config = dict(
    num_hidden_layers=17,
    hidden_size=128,
    num_attention_heads=2,
    num_key_value_heads=2,
    head_dim=64,
    intermediate_size=320,
    vocab_size=7379,
    hidden_act='swiglu',
    norm='rmsnorm',
    norm_place='pre',
    norm_eps=1e-05,
    positions='rope',
    rope_theta=10000.0,
    rope_fraction=1.0,
    qk_norm=False,
    attn_scale=0.125,
    bias='none',
    tie_word_embeddings=False,
    parallel_block=False,
    init='uniform',
    init_std_qkv=0.0442,
    init_std_o=0.0,
    init_std_up=0.0442,
    init_std_down=0.0,
    optimizer='adamw',
    learning_rate=0.00271,
    lr_mult_o=1.46,
    beta1=0.95,
    beta2=0.95,
    lr_head=0.00732,
    warmup_steps=384,
    schedule='wsd',
    decay_fraction=0.653,
    decay_shape='linear',
    final_lr_fraction=0.0,
    batch_tokens=32768,
    max_seq_len=512,
    doc_mask=True,
    train_tokens=180400000,
    max_steps=5506,
    dataset='wikipedia_en',
)
Each number is 128 + 24 x the weight over its row's rms, rounded and kept within 0 to 255. Layers, rows and columns count from 0. Numbers have three digits each. The size before them is the row's rms in percent of the matrix's.

# layer 5 MLP up, 320x128, rms 0.105, rows 31-102, columns 0-63
091:147107155117151111158154124115142158141084084121130117127107118154101147093156098130131134166107155166160117174149135113167145077098143128147126165139137122118120100124128122136124134130153168
092:142109122129115165094155061146161119096137134153115132136110149167157208128148127116140121134111142142146185138164154113114112129144165149138134148158155140106145139101135117130108135098139159
105:094137133160157131101098178129112104160121101105109111128129103206127143169144150129136136111124156111166153103125137149134148147126130115129101093112118107113135110166159116149150129119110127
105:100109126063135128129126144148105135122119107146135104171132105151171159147119159133098129112114090150138093136163183065168093095147164135103152076108128111160131105166108112161099114159147132
107:139093134155126145130101150130138107137119064142150093132134129160144150105186146167134129107140103131077108157132140160135118151137179155163145129138100166113160127111166111134089144139136116
112:094132095147164126181085145109129154170128142148152125110150130119096134163106160141089110104119140120141096140178105096116141165136113128115149141140175138124078141122123116124127118126092161
102:128078135167101137134146109138137085108123132163093149106171128157153173147113147098142151145138186161141180135141140099154163106115127106077143145118145102077139137165129126149134110107151122
106:129099162098154102143118136145115128126134171153145070100105141122108111140107161145168120146116097126097073128144119128092128171140130116128085117053115153142111116145125155116130072123139119
098:111175144166111134126101165122163099162131122131117127102141129163120137104120093106104142121130189120105084140114124118111142126120131112096092130143171093101147140128131148107157140162107115
092:132153108105105158154124140109146150137170127143130123138143149168138137147122111111071137126104132118113139120131106116179151106092138108120111198136168139118126105154091133130125146158085099
102:127102119118159139121166103097145156122129148139131121154175140148142164118145062135119151100129180113150102133096147100156104136100168140139136087135108109115095134139126125150129174082161151
112:107101132136150131108115075105188130134126125146129085113121118132129191165159144142154122103139096127133102088150137163117111083178146102130138097136138165131138116085155098148128136128141144
097:133163155152137095051118134176109121131115112095114148149139059153143119135145136130155100108124097169154113130141149119117099094155126153162095158093116160165128087117110083075096094116148139
090:140152077159114128122119103119151135111109181162153099155163116155131177128091137080154113120124162105137108132108079109075137125125150131147114109110096097136127123116121141136134117135103161
090:133117147113095135120105161093104108188104119161101114126134137128116135156153111128119135135082134131168184117100154166138136142146137136123112112110117144160105108186111100123126123111080110
107:111151165097107172113117134124131173173147125137146165107174142144118116128163106092098135127122142148169152156111153117135152157159133156122076155099152161172125126157159124109124123132142108
101:114099133120137135114150105164115109187128116117140165169167179115116150153096116135111102131128133143131136089137116109072160154159102134113133136108152099120119149117142161152133084113133146
092:141144114151138135082102095194119142128140128092112108106148092120096134121154143108136114130126126149161140127150124140128084137164098113153099142156151117145121127161114102086126137129130138
103:107077132141139144136117153141123139138126105127112109151123151110132117132116123102203132120121147112117139128126147134080118123099115118131164129124138127096134131097102132148131147130113150
106:128120170134140139155126126119172113135108147152141143115150067142113139163117139101141107141120172122130140113103084117106135153112106117171158164158150108123110111181135126151121093136137160
095:150122146122130141149162122129090102157136130136102139082095129081106133119051115126102135128136112099120132085134153149130096126111125131071106126163144118136130111137128107155098139118180062
111:130120115101166072106097138160153118100161149058134147114107162137112121091119165132089154103134117131125134082114162138105131129097145075154099145138112145132129097105134126112136154107125124
103:131101097117116134122124107134143136132116162102156117134140141153133160117106172143084122126148177131106151158147152130134134129114114162103106140160109090102158178114141099130171153100098137
099:101150147127139128107098120139169123150034130105115123108168092146124116162136122191117108111143118111147110138154136113125141078124139106101157117170156105139123134164155111123097163130123131
094:128119125111127122122159132083127122121156097108182166142100139146120103136146123169128117146125153138141096049157181108118097130121090130123124115091135145127176134099110110161125118167133157
106:138144127125136071162128075124112139144164127162120167150113132111150120106135130098092147158141166131134089129106145142130115111121132159131079178128178094097111123112134114167132117099124138
101:078167084107136164131150117107127097126120157098129123113158137087104132134152128109114163088110160077132105145108133095129180143104147162129134112118122121112150101091122148134170130128150106
111:099098067150090098121132146174113090125091181140119109113180152118078179146151170158117139146147150097185136119092114155125130134105103115090161148131105137102138139144145140140148119149123126
112:109144089130138141142142107130138164142122160149148108118132089139170178141141162151168147137142134149161109095104116121112151150120145111116134171158095125140149098117091116119195135119221119
101:115164126130112109137136126100118106117127138157075116159114136123183168107140155121078131102116152150114129112125111128119152146117149098081111185099134141130109099140127131062148157147174088
091:128127124099152153138127119114118145176140136115094122143108139087128136155157117127136119157106100113123088141169111111095128180081103149158153143156125166103155112122114144067140099180128099
102:131118149120129144150167169131122109141141163117094177102165135122091115125123102123133128140101177078120121169161149100132134200133135088109121131129126105151153123134110111130104131166170111
100:109079118097127123121152146131165130097111172125189134065170140146159142131138147129092107088141165086128143154121125145119122136142109111127091073133080109133107140163172132158141128124100097
099:123104105107114146125143097130075106110161147136144128149095118170111140103109101106144123093154119145108137115124123145149089121139163114123118098128093105108119128140091146123153155071172084
100:126107138154096110113089162119152114151118128120196163116088169146104155153121092132113131117149118152135140076101142099105151110119112088116115139116100116107114127106103116144108128111116168
103:107155101142093140078134114133144156126145111102147104135126129157123141132120079131158113127150132111154093138091108194140149166141179124125148119168103120123140080072124126160116143100147109
109:161168110127103120137156164118086146158133152147178164121144089073112131117122147118117133125110148121135173085102153158115167113122112120131158129112117144123126108162085144144123131146150155
106:173147172089136127157152153131103114137162119106149116163106126128092152131132104082105119133104087114108116118136117129139119102132132125123080093145160113115096119098151123167141107123093132
102:076163164081157133153147132118100132124111088140127106153097158161157144133097147108116118110104085159101117135117131134135088155121133155085132125134080126108131136098131124130129118127130133
097:157097139164128135150146147093158129116116137162137109072122101133119099112127134146089088137095166082131176100129174105128147115126128154105118116126117117123101120143160100149134152102101162
100:117150123113153151128140192124107101144119138088170133101141155167149151094157110154094122112138150105169137140117145136173143143069149130119163142133131115146132125141157110129150153131140117
106:133170119144152178135099156099134110137136116110160115102105108112139142146158096146144129113098099137136116125129126113167117143090130077125164148137164139126136098104107112090116119152072118
100:141119151157130129121120129149101179099139134096129124116096129117138155128088133143154117133117121134108153123100166124084107134118115099117173128138131126158130116154095133134131133091127108
096:158134130132165117127078120086135132114094130113141118158123101060121070138150175108143124096122109138128126116079127126050138179136125130166072107122139119091111124135137158121113119185131079
103:174126098123130163158128139112147167126141092142125108149137087144109132161128122148103114110138149110118115116094127093149144096149158128109110161134147167120131138096119153121168108129120133
102:086125137113113121136141110112131068122101114089120102138150135078132136121147150147114157126141149115114125152136130160155145149151129158148150156111119123162102128185143146134123088142062063
096:160146067118151151124120099128113140109122110117146130140129164122143141136106120111111131130099080132097121101151150141122118134107131142142167131101097189150111116132081119106108123130125133
112:097130147144095110125190221103138143169141106163166121095128147142179131103159173102131130112145157121153092107092139146107101153124097127122144095108096113120095155095122134131130114154124116
091:115160119152105192124140138146162099096123132111119118185140146130145120123125134123158118100091131138088120140131110135131124184107131100201081101152129114139117134099120145130115102136125124
096:125125117125065099162124105155114153139134147152185117127121122088128107123138147145153134145140122109118149106163138163117121153128151138152118085128129113142131123103115153174141161172094095
105:093133136110172113164109130125130116118139107133105113130090119120140169135132169104112089099144149162082101112122133134120113125085134169126160116134147124078111121138133069125089138138125123
100:088146124145079178093134135145131158128153137113141119118125122142133116134125120130133113098133124149150125110145123118099117093145132142135163169152145176177152108093117152113123119137131134
107:100071115102129125125129105103133091095114127142123149128136142155148120168084152130111134072104148086169169086119153154139110092105169148135121113158132127147117103146097126075117076117165141
100:146144144120139153128146114112127136084086094136106112102152178144158141115116125108090130126133084156122107165151142090113106088142096147109135097178109103150083137144150087148096163106124113
097:144143091087080136178158141148120131114177090139104102136155095133125149108094112107116117150119104119149143119102117115161108106152114109132143099154166119171133120082122155172144154116146114
107:121128096145161143099121115109133128144119152106123156121107159146086106163170131149120121142123122154107089152135127123093123130131106129162139173136135150129150122129124084128130134172091155
101:142117128117133136121140103142103161120134140086134148158156155109103099123152099130143121186105132115106120157165083108151119109142156114170138093127137067147125152121179099132126127149137122
094:146113115169092137119168164158107171107128113068111088119113127126138150123102104150104130180143144115124135090121150121162134119151139161159118132121117117140152089128120130131152137144144108
103:128134121120135138114114110129141173136092091135148121105112106176116130129092130128116146134112162114123141126092130143100143103169104143137148120108190129109122138108137142133117095084090124
098:124135112131134136150119184148117140143115119117117141128134128124077075135133156147122139139125126111174147157128165151140175119143084125123136139175152137120149144172156124143134073085121117
093:090142146134080140136113151090120095107149093132148119110137152169120140119154157115146139163146152142143125140139109125087127156152083106142082127160160159138147178152067143126138126105112115
106:120175127104127126139174120168121133109126170092157132112159138162149150139154154087138141125131110127122111132167127122101168153106117137105139110139123162096137088141169141122129093122140118
105:137140116101142159102144142112080115158190150120124116122135124089073091088117088132147176120125132127096124140144101117087104091113076145115085115119156103112097103114143136133112109112147134
096:124106109121159119132113149142119127119123120164087128126154101147089107144090129090089168139141142115154117126162106165123157152158115162152145129110132140114139113138158151141125125127088115
108:154131122099122075149150140102159079129117108120127137109125102121117139086109163150131102104150116115146107084109101173132142131102114135130104094137154148085106139126080100175145098175111152
095:110135125122162135147121156134103143175135119110121169120119166103085135121148095114149154081110136141066138114088120134129112135139144139106097132129141140116122106131181161125143153126122145
099:137109135112113125112101118161129106127140129130109120150130124142117109152151166124145155076100111135091089110122122139074122168095160149121099101082136138119144115117134134157158118160143124
104:148154131116128122109128134140121129145177131099117145092163118171121150152111148113151135126115166170103080133136176099126127117140148099108138145115134151129109109149151107113133081150115159
096:141129139124128152135130093154151130113173119158108149127103140104123099143068102148125112165138154159110089095080144177127141134129127083093106179108154099139126134133101132129099133098119160
095:136145130182119174143135161119124086170152118130089122094158199109164179068112124131107126125128089121104183152145100146156090096124157122131133130128137115131114075120151105096110130110092126
105:135111179126112158116095149124123156148064137119105149119135094128121139153086120169099117104118123143136160108133129137161188121107137135123192189135122140160154117118193163119102139122107169
088:110126096182152092172144120140110115152127100128146141138103107144140083126127124153100112081118115122135138130118128139117145140114119132157082113106189155132165172120124170138126106127118131
# layer 5 MLP down (transposed), 320x128, rms 0.102, rows 31-101, columns 0-63
094:117135170122124125160157135111129127150124115135132128123102155109126108114122109172174150097107125139130119144132126099149093117182174121168117127128109166149128140128151129102160125125102145
096:146121125105142086128116117115151130132107124161107137137154161140142133083157150124154111130134147129173182141123120149110117127150182140086110131145150127077123160102163095150141107119131140
094:127132123113148150112109186124130093138102131120136097150089082146115121175143115127097100098066100096151151116138126132133123138145152123093121114102134109149124119110146098127139145119054103
108:157120136183117113126129126154128127127152150096124168120113142109100087129117123168144159143150143125134157159089082167079170114090128098169157142167126151100148138088111109126119121110113101
091:146163137118144137132155117141106162135126147127132132096137100116111098115104114125124123164039128155158148115145118112119125116146115128115114095100137112122107111145117119129171093111114115
113:149126130138130130130122132105115122137153127116117116116167162141128101114123135157122106087170165117123145086113108150163092085140124180124131152167112121099107104140126099145105134145139108
104:103148138095145106076136154140119130152126161106142124123121141122105071105131143127136158111151090107125097138099091089078096127159096145156139127092095101167092125162138149104105137151127156
101:154120106157160124182134107080145131123116100104095182165135137171106134139092107120109157127097142140169190138154168145126130082111153132158147176145125143096155171096086124102141156121141121
098:134106161126120151117151140111137092144102176153127122144132108141177128130103115084128127110064148087112105106141135123154125111147120174125111140117154105125123101167121125148158085134132131
094:150166119145125156146123125152162142156155087132151102128114178129154121120118099176102136153142122119117112137135146151141154157097062111136121092136145163104145158134101117159132120105103150
105:160152140089140112167081094141128122146131092139093121116144101117113145113122135132120092134111105147116101124106160130126141107118148107147171131123152134142099148113141150130126125134144114
113:123144094176170143110152132126143120126129140160141156123141142136150096102148137148122134122108121135136104112143127116106119076131171169168158126144148169125077127140125150167117154109150130
100:176128147185143114146121149118121130084089137100162129107122097109163133132120073123145151125178150109079095151133144122143100164150126102165135081097122126134133143162116096152140123142150180
096:116159085135139146100108133078175130090131115119118095126124133108086117135112129126117124119074136087097122103142127158138138122125182137146165116163127090095177136141147112177092163109118116
090:156137124152131153099102147126123110148140119169128122120110165117151180136125123165149128147107123162079074135121125131136152127100137158112148152113132133119122112113140095146161133115089143
105:147129165127183071123148126118092133113118133122121155128162084118118090126136141139144145134185127079148122130164138124137095127090121131136140132112113112107134115116087103183157113138134150
104:154130103133120145125125123163090137117161123127131115055140072142150126121186124132147129132176160154096118158130143112140121137115150110136107148121136139154153130132161119147143163131084094
090:127100101122137136172125108152087141147138139122121130149111095093097124146115124112114155123195128155136154113109126139156101145133109131157111113097121112156134104139139093134078192122129157
103:152124133132110144141139127140115167184136163126184128116136093170135136127144124110095149093037107137100115152121125126138114137135159131131110130144102105151128140119132106119137131118140111
103:147150106138161161114174126108111133152172078090111129117127146162141135087123116126165132113088118128143114095125174154112161073152112139108071143118156152136139144091113083097151094110100150
093:122094196156108148118142122141153100120142111118141126112140122134113121141138128137137131113195155134127146157135082114119167147104138134111152135139110159105161155117144105144158117096133091
114:122147158143134132117126124187082118145114117128118159119125136105134100151179145124127115160081106123168108174151124153093121167156160152095155139121139150150109139139128129095094111110146153
103:116152111175163072089128120155109121118134132119160134167101136116146116137119103183163127105218120130169117153113156132115111113110135144190118138142142144152113138172117134136115145129172124
102:105122138100111114098080149102150107137126129128116190145134114160127113094118151111142147126127158143098168139118095134157139112115110140096158113071126099141176099137114108116118120139108136
091:120153093119115140102097073086146134108152088134143139113092113108129057140152078162133080077090119133149122133164162142115141116113123129142155149126111107157115162134128105143117077120123128
108:129073129104122115115090140092165128114163141148154113092146112136123173136148087127120115110187136124154138143116102124115107105105158160111130139140118104144106149108155142144133117187135105
098:074116096106129122105111066113178096108109144104075092106140149111141130101137130143163147124108176108132096120110128080128137136128147161130145139101111136098126121142139175112152140159141097
111:098125138133152124123103120108151121130113098107114123132076128180139148102117140125122159079140126117080162116136166129123133146175129146148118089129153054135127120126160158129072160110142171
108:129138170155109116120144167153108092100113116126133098131132128129095130128143117112113098138215098129145104147157160132128119134132077123121124093140120149154086113183114134130095151125080163
098:134113130133137133136146098113131180084111117100111183091114139121093101113096084151150141129154090067095117105138137147103143146152117105176126118164105149119126148114103104162122122077105124
096:152163155122110150140187148135111091107149140108151145118125117147144143131145186119116145148104128150132169110111151122087073156118162128114100129138123180115148108114163133113131151104165129
104:120106162160156121138129086105119120106107122116088162126153151122145099163111102155121126111115067110130103118088109168157154121123172105126152130128113155152140139141080124107140100073098106
096:122125125179136115118131117107143111169138103141151118140116118196127117129178097152137108126083092105134202142104154143115141137139139105164130099114153125127104169109157119128156126142080138
099:111150147161134121119192139089132128119093112131118131151139130089174105128163125154104143130118106166079084125138183123127161142065135126145116117151113141135132135107129138095090079134146123
099:100116090131155097112122121087123119091156122125115139160149130090117093111132114120127146170113106111119097144148100164116163171126124153126096140103156128151124098110136168119128138142145107
103:158123151165181129146120133095160110119109123121126150136133112088125124115097165173157134105109108134141133151173158148120122115083115153191135112107125143133174140092135121129104151164151133
111:075079130131110138095127146142146153096173096129118106128140125117156108155121151139130118085176172159132110146129136099112117121107148160112090122130131140106135136095100147155155118130122104
097:188105133155138121117133121177137145130105180167142096120122110108139150136106132093143081128061122145151151105147138120123105152120117080156103097097136151151071159094124148100136126134137138
097:142119102105115138137127082142099125139109148085115161094090105076097091113152113144154134152180178135128149119145099107124125140137132057148151100116133129135116131142128082139106127163082146
094:138126156131142128147153151112163150112135120185090169156140132162120102148114166138101139145179111154161148133162127110127130106090150150113151147155123148101077123074129107157088091135136093
098:100127140105089105162164127103158110133136097130157104105123149164152186151135120144115109124115156106136138104086103133133178139119107142104129123137104126124152195124102147076115133132103147
110:150124102093109123145113113130122158116153117133126111169133101129161121167112144137158136141010136103110134109094153149146116039073109109140108107137131111108139131104142120144127131121132149
106:112123136109088136154109107081154127175094112123136106120125113142142125161156122131133130123075136120111098122111098125119175160128143109131099141139125161166115128079121149132152109109165128
097:099105114149107101149124140088105124116137112112160135155082151104124099100146146134122145088151119149120160093115139131110133168113059177112091083133158126131125123166134126153099145139163106
100:106114110121107085133113155132107115104161150139119109131077123067126112136067142124098119112154118166144150113132110118157126110106122095126151103114120124132109110115166154090135119090149102
100:129143162115123152124132160127104127145098141111115114154147082129114144150090163156108132135171088116111103116149124116143136098091136199151091122147134133154144126186138123099123136143116098
094:090132190149115086133149126108097156133139157103143125150153119122122143116144120144147145106157152142167120109123118123101076131099164118124127150128142089135082088094157159071154124141105121
108:173085117137128142146114104096140113128136127138147121148139145134107111097112116156117123136192107117139156134115121122135134094143113192149134084139130098118160118137165119101104149127151149
094:143151130110153088111136107083135152147131176169114135084133109122190077140123132125098141088068124144115162095090119110141105142129144097090128128111141098110153130146141131110060109117115153
099:113155129158138145140127125118113144085127108135132096148078113114142094123088112098153128123063115129094124152126105156150159132174097091129118106126163077134112137142124105135111107103141082
103:134177126152159133130119143136126090097116193136120146111124149172116092121116101125132134116136151086150173135128142133135101106116131111108180106150096139121166121100107100151128149114174105
096:119100102190071086110126139105128121132107131091161074108114115098105126119096133153110140124048124133146175152146125117141084130097132142138098139163115099143101145134140136121124117140119120
102:136092100118112125097103154107136117095151130102133136120134143152095129176152080152132117108100120129136128126147132116118137101109157133084109152174143134149101136110073178119115135120110111
100:153106110122164145137108166127127132137152098137136141132147143153126077103139142083125134126147153143161131090077117121157117127153127108121148113107151148091117140137141134142152144167113110
099:175152119112153101110132110132108116130103112160154112108132137126121131141147111102121119111211130160124127119129129131110124131111115107145113143117127142140115127119169197132176123095090142
104:141137113154150131122141150139111127121111132114104131098150165109167122116104116094124094123103113148133134128092129167133121137099125140104125128140168111154118098136104095130135122094106097
098:138124153088106160130142157143132112154179127105149145107129132152136155120137155111091101126121098132126153094120103166150125145111138127051124140126078135139147066125101140141140124089142093
096:161135099159102116109164180129137145099137159154095101162153145163135142118159083141144089115107116115117120134168160132156118117104123174122116163128120127152162125122134138151167128142150146
105:141096126140115153102153134152091178126118121083096137089093156134144172120109129124116141130151177121103151123065123103142149132125125156139118131167152134105114093138123095119116135097101116
099:152116145117139122141159108154088139101143137127084169103101133145125176125114134113131102122108065124131153138153114087186132159118131082159130156123116124102103106116084120123146179075116150
099:133132094188123068096135172127150088126123111143114133139129156117093144147122075166139158129179157081094153123151113152116153131164150125106131127118147081128157183159121124139125121120115101
107:152116121143112118112122154145113116083131134090114125116128112116159121125111121086139110122153134150151090109162098119059142163080061133109140124133111140132126111190113142118171133121131085
108:133100142125116111100134102121162187064125081134110113122149134130122140139137167088119086073129124144093120116094141164136148162102166102140131152128100158150145163078126085118130127133091086
101:166133144137112152102155099114152116121083145142099098111152146171108148111127130112097142133172136075116129144127090099158153133140122133133139127095125121155122120121120154150143132156174110
110:145105112142118160112134125110112126108155158108119120126137115110102149142130091096141183106117141147121126134112144108096166162117092190079091162109109098132151142152117169087135156102141141
098:098076122116161130133126168126161112105128114179106108120130172174121126125115157117123144127059137116150146098126092133142160113128147113090139134123088153091152146100137113124091145113105118
103:116133132163136109147127134106089107156132137157134098129117113150113099114089154081102142119140157096154090103112094160114131134118161135092132089167122121101175114132099161157129153107136140
101:101137154120179126144132109111092110134103125124141089120105141150162132112178127133135098097108129124161132154114105126157124156092133125148186110159113122127168066115103101131075114099096154
100:098165133133160100096157164110101157150130160162125133135127120163126137124127110109170147133141170171112139130132106123105085138129086110151127126124111119122144122119108104105112137131142136
100:101129116096116092147105122122092129159113165143148095106148128174116157170118130144112082146035118139096106137120140119163157162140114143054155116108111102119118157144147128129110155118161137
101:113091127128155129139152122113106137106129117112189123108086125138142109132150123102129132133051122112136094140144132104111118122150171120118111118117136122133130149127108091156163098133126132
# layer 5 MLP gate, 320x128, rms 0.115, rows 32-102, columns 0-63
086:146116096118151130118152066161147100109118143143165120110126145156152147119144132157130140108111096117115120135128148151122110105124122140108136115089097135133092096101150114112119124121104112
092:132143095114106130123145105141128144112164153103127141117090119142113078125124115137128116156110094119088099113119158124089120127078132169155137193138150132127100107117079114142115106145152109
108:128130095122109099138145147102091125127163164124115146151180126132108154125117098105113143147132158122101129134138092099157166109102139115105134141090181105111121126126166116153108145107113129
109:136161107113149138141155113144076128157141187118113151129122152113101089121102107104102080140134144117132147122140108087100125088104101096100125102120141098116103097124115155107164096126125130
116:076163118080111122118159129172126082117113143127154083135110122149136185128091101099135116148074126182142161137094122116161129125150137101144129093118112110151116116147120139129149152121100122
101:148133091130107142111125101044089098099125115164149107168102126132140162137105124132110095160134118117135154102170135118174134120129125139101127179142173170136150114153114099152117150138108107
103:110136061136142123166133134082100164121126147141134124128132159207091127119135094084126162113129140122167153164084162123129108104120113113096139142122102121098120115095090116096147129075155117
097:125148100122157156091154108135115139100136101141144119072138157130139122118149127141115097127092108124119115137140122138112076104132133082128131143123095136185116130135124137110089091130141135
094:074145094106140098106165121142133177143122103135120076123135107098151145100157123141119101116103110133127113113126132105112139146147140131085173177122142109166088105112141118092110112147141095
110:080160103096114165092126192099146128113158094121110105130120144171129144150049085103115122152104112138113109103161135133142106149108113099135133121132147117100142096138122125121147130124137143
113:126150057100136157105144099140097123103111129117113175113107102114119102186081129101145145120100167192110161112123112112084136136127102143114118159113111124113125135118108143146139091127162129
096:132124145113177126098116117133134115122123152104096103123149127125100102162146084129126104149125121060114128135142138074143115182160167122157137136081120156132154085140076110103133080139113129
092:124082176104111135159128115126120137119125142147095136111124114130144116147098135179138098094120147136079081148134130114061120146111164138132144132119112135164084113092125142110102143142167139
088:106149106097127113157125108088112137062167145126149104072110132126109129110139096100126098097149118080123138133148161141139100133151118108106087139126131096151117129095118163114073112137172115
108:117143103120126162108110124139096116129129098103138108116138152151154121164121076163113111171109116136149083107165119124168099113119152098119114134147104150163129073086156114122166111136121147
100:123137160136119162132160113133120148139120132128165130129123128123120139148125123120090105098123112102098121078142097136127087136138145138154167161130136166112123093114113116112139138188132142
093:170157146155162134102120137088173121137094121117112117151085081059079126160102104132097116124118115132119114134155120165123139142105124160157130181130145141121139080146126145101123119129163147
110:105148135164130130119131086115091193138168154104219097111180099145113107120171113108113124119112144188141126128088131146162116127091120146113117130112118160126127107113115115102138109128113133
100:143186091152184157100177131105150127135144087115119155106133123157181142116183142117107126146098120131151117143142177168166114094129147130097108162114125129156156134125118096093134130127148131
093:123161048116148084118112135137106166129127157103114102145110101160129127212105120127161136104120135135157126093133156132141102118155102147140154086158119116160121101135132130103114126180118130
116:113136134124093112096111121116093128150132135122134094136118123112133137142090132122112162115092174088099144119118126151058128132101097142101105121140134148086134136188125138125159143122121118
103:101113111169096132126107089155106154123126122185131139121128123196115138117114133139093108145108163147160135164132150122135107103137123110139123135106131107126119130142130094154157134076137163
103:092108090119130126102116128175174157107108128158154133124119077099140182125155096095137142137114122152127118134108147140130140095148161112107140130126106143131140157124121139135180114127113181
090:131147127150149143085107134139175103148122179125163110120118113135134120159099112126170107084101146188148131180113124128117134065137123103126136183163120085122136115120150139086133133100132130
108:156194180106090122103137136167120148113125102102111136133099131168119082176083145116140117155107156145124162095142085141145143151121094104126108163085152167112134123139115079117123116106109137
090:133129156106114147105146129168128146149153112164147114131105085133114095160121119120142108121112146126122108131103164143065141129098100142153189116174070151165115143125109203109097103098148121
106:152127120175105168134142166103092111110177173152136115103150129116147130130132099114087093157115148151143142119112093117160150115136125126095111144121108213141148122154095102144168115089123135
109:119135120119127129140128124112090133109123104084157125099154112143150131174126123142126097200109143116103123104123121112171133170103113100138104147066119169104149110116113121143144152137126145
104:102131148081149126147111133146130118144123129147135090157176156125146131129123151075121062121103160150120107121135146081155145086129141132037111094108131121123140138160136113183120158147117112
091:135157133158111164120158151129119103113107119111144150133113115152160132121151195155129104174124119154138166143128150161121061153149123099096138140150125157132103107142171122135126148118169132
098:117151133078168155122098159084130119119117140079128159144130145168135078157118126110096096143119128163133119117162115118186132111157113155135175150127153123120108089116161083151114119123101145
100:139118109141116138128111108138055156089132139151128130083111080098114114098145129154135161119102125150144081132099159105137114119139126108107129153110132144129113166124079142115155088120198153
101:125129111099084085096082145138127081118159145158142115136139108140122137105118133137143099080120150136132135092079084130099117104110090073176092138092155181110130146148150146134120113135127128
098:107143069132111136134123138104111109094159099168137115132131082127127188124086150106176156153084138136167165130094106107150153123146119113096096129128122129113128123163105121152151137125152113
104:142130134078085080094105124134106134118154152152131155102141127091145152162109114137144092095128156147118122143084100110119152123121140116121089120098166113115117139130157166135106093136102166
112:112096134142079190123100108121120158123169154159121109131128108113134145149116137118131142105132126146103093138116101100126109120129140098109147137150118184099130092115102118090169121129112135
112:103092118113119142122123112157134161122113139173139104098167109114175133144144143161158127123120199112123077162074126118133119169131112094133118144125135156148166127135129147136141141123139171
097:121109133106131150162114143169093123136134136109119167148122114124125135116150130091107093155112135137091116101126130109158076136103139101116130116141114145115112126094129102142129181161136144
093:145135125115099142076153124112139138157136123147144099132148106148117072188148106129117068106108106162135142105141148099122114119096144094122115133108149169111130075114117118164137108155122153
098:156109071136110152140118137122146113079140143101107119098125125173111122160164148152091100121116120135128095138144125110130088103135102137136090113107128172108117108136129081099110098149112178
099:150153062129093109106176112129136168107109143143118115173134124090155134119127145136113079128101156176145133174066138106132125086122132165136123147116126106118159136120155118130157133133139187
104:112144132067114096088136165111099118136143173105141169105134112116143147116168135169111094121111139145129124089113071100166131126121162128108101163152121130123133096186161142131130117073107113
093:124126102115140107142118105085102158129132127104178165133102157086125140093132130132159118078127125117112115101151139129142064150079103165088138118120112126153110066130143136148120143125152116
104:158100146104137165118093119144095131134082136113147113074100140129130121138142064141159128127109129173115106133096146123199122113111132127112076157147106152142113131127116164146182130120126172
100:118113158110131078112141119171112121136143153105130117118140140127120139107142173154139116074109151139109149161143125130107133096115132100144083115126122114170130124124122171161134080083143142
098:115122111129134128156135152132114143152162136123137124098155082117104101150149138103125129090124149109123157105076136102110141148155134097145124153147116107135146125088087135137189149123135106
119:108108107095087189123159124132118141111159140098143115125135138072159120145118105109111122074133163101109107106114169156129108145123143155138153137144084113142163103109095117138135149101117117
092:128137121105120141058152108119138126127100122191137089084132088117140104138099142167105148054114127117114156096088121169125112122119142131125142171088161127106140118119145141115084109146102117
096:122100127158115118090127092160090096110116144105142078130137183116121145133137102094095131157131117100094131128106119102139110099106121116108164106073126123111155115145131131159142111113112113
104:104109118134124126144153074139123141133154133121143119149177109129149160076160104080136132118112111125136128146080089129150135126125156130098107119125102132183102145085108178187155162129126081
095:118139084144103147112176104131137145152128116113137111157090151115099119134124113124108104156103082111158122142121120114113093120137123162135129132132129139107122127115113108099119132182139121
103:150120113141139135102144108112111169152091104116143099126092111127113117105140107081113110141121113125112102127115142143130109145116097093140140164092103169157122155145135108114144092121151216
102:089095143123125125117151079154138163119132170130122148189151159132164113187109113126099115130127138140157118133113150085101076157140164107125111095153106126098145121140126151146120075095090145
100:160145112127125145114102159113096158144188127113162116157150098104126118100095129142174101164105163098150090099142143103155121145102141108147142129103113167177136133123111144169117140169165100
106:144105084114180117103140155128139090073117139111138094087152166173127157156118131126147100139102143131144099137108123143148133111141108124106121127125107082115118098127091104105113117139112179
103:156154130086102153118132144106153072155172135123136099111152184115097138130105118135153138172068143110116146119120121121115130137178126105137148121086119078136132147138137137161154098113074139
090:105109084143139167143098067138128154129104122121164117109087161123132126116142142090132116093124094166107082113110122146116095116154147107157135109078134164122118098082126144096083190113101097
098:143160177133113178090122102127141134096150076116131114117062116088142108148138098123124144113099101132116144152155140131165134154109139133176169176128124151143143113146125102098142082159136095
099:114083099108133117100110097157109159128134149091142135102104134122180182179107096118175131095106104131135156162107126115144126110123115094127137134128134157088093128134094130118145158158158115
098:138100133137097188127189109125127140137154166160124135099147143118172120162104099116145095156114165117138086095120136119112106119134082128125163104148149134122099134128119137124136184117143116
100:132095128126120113111103127157084128124115127093114097076089156135117099144130103127160100174100069127143124071144129117116105123093112095145118157156122113147180085106108135110138138118097144
112:128123139085125159127106121179101169112106114120156093112173092128139140160129142127147114122111147144125154085063165138134131135086153127108139175125097160141158095108107144153107111097112145
099:131122106118140117120098120122175129119092166140141148170131085095101120181064092117136141109117100143161145090133110151109166132121144132124109165106150138081134095111154147173169089146102153
100:140139159121118154124134114159111124123154118139129178161122117125154095147117157148094110149115105105129085118156119122180064138121145125125104129140134169148147113129155093157111125126118143
092:120125145144088131094114092144126137086125157109170069125121122074096091150090119108130125132113135125103128109137146141103164152134083114126102088110167126171148136135110117113175111143109128
101:120164157138114154129129101097174137137111142135119101133103110135098096127111129145100143161101145140115107077131151133103167176138171129123158125097116156116125105114152128113140093146114129
111:169126131115098164111143095155094096151177139112125174156153172140145124153126121123124118141117118130131097132107105122179116117124169092100108116155128142165120130137094105153129128130131151
097:142120134146107183128120065129131143103130093138135164113118178097157108134135120096110093171101097154118088139155165131139115104126126120148135104120137115126143158139128162148121158136168141
098:144151095122087113097157126108139156109136116107166160146116126151097126119142122114173129169105144121185110122134154149135119144147092149144130134120119131117177102127102105155140147144110091
095:124114081131114148128130131111103109150193092135149100104111145137115166130129119146142140148144117107092114113143104145148110154127152210129132146062157123132103095155086128168121081128159118
082:196144109132174101081150170135178127114130149170118099163108129124142128181109109133115126112122099100162118155129138121113153130103161128117169107126131147133106117123127111100106138129128112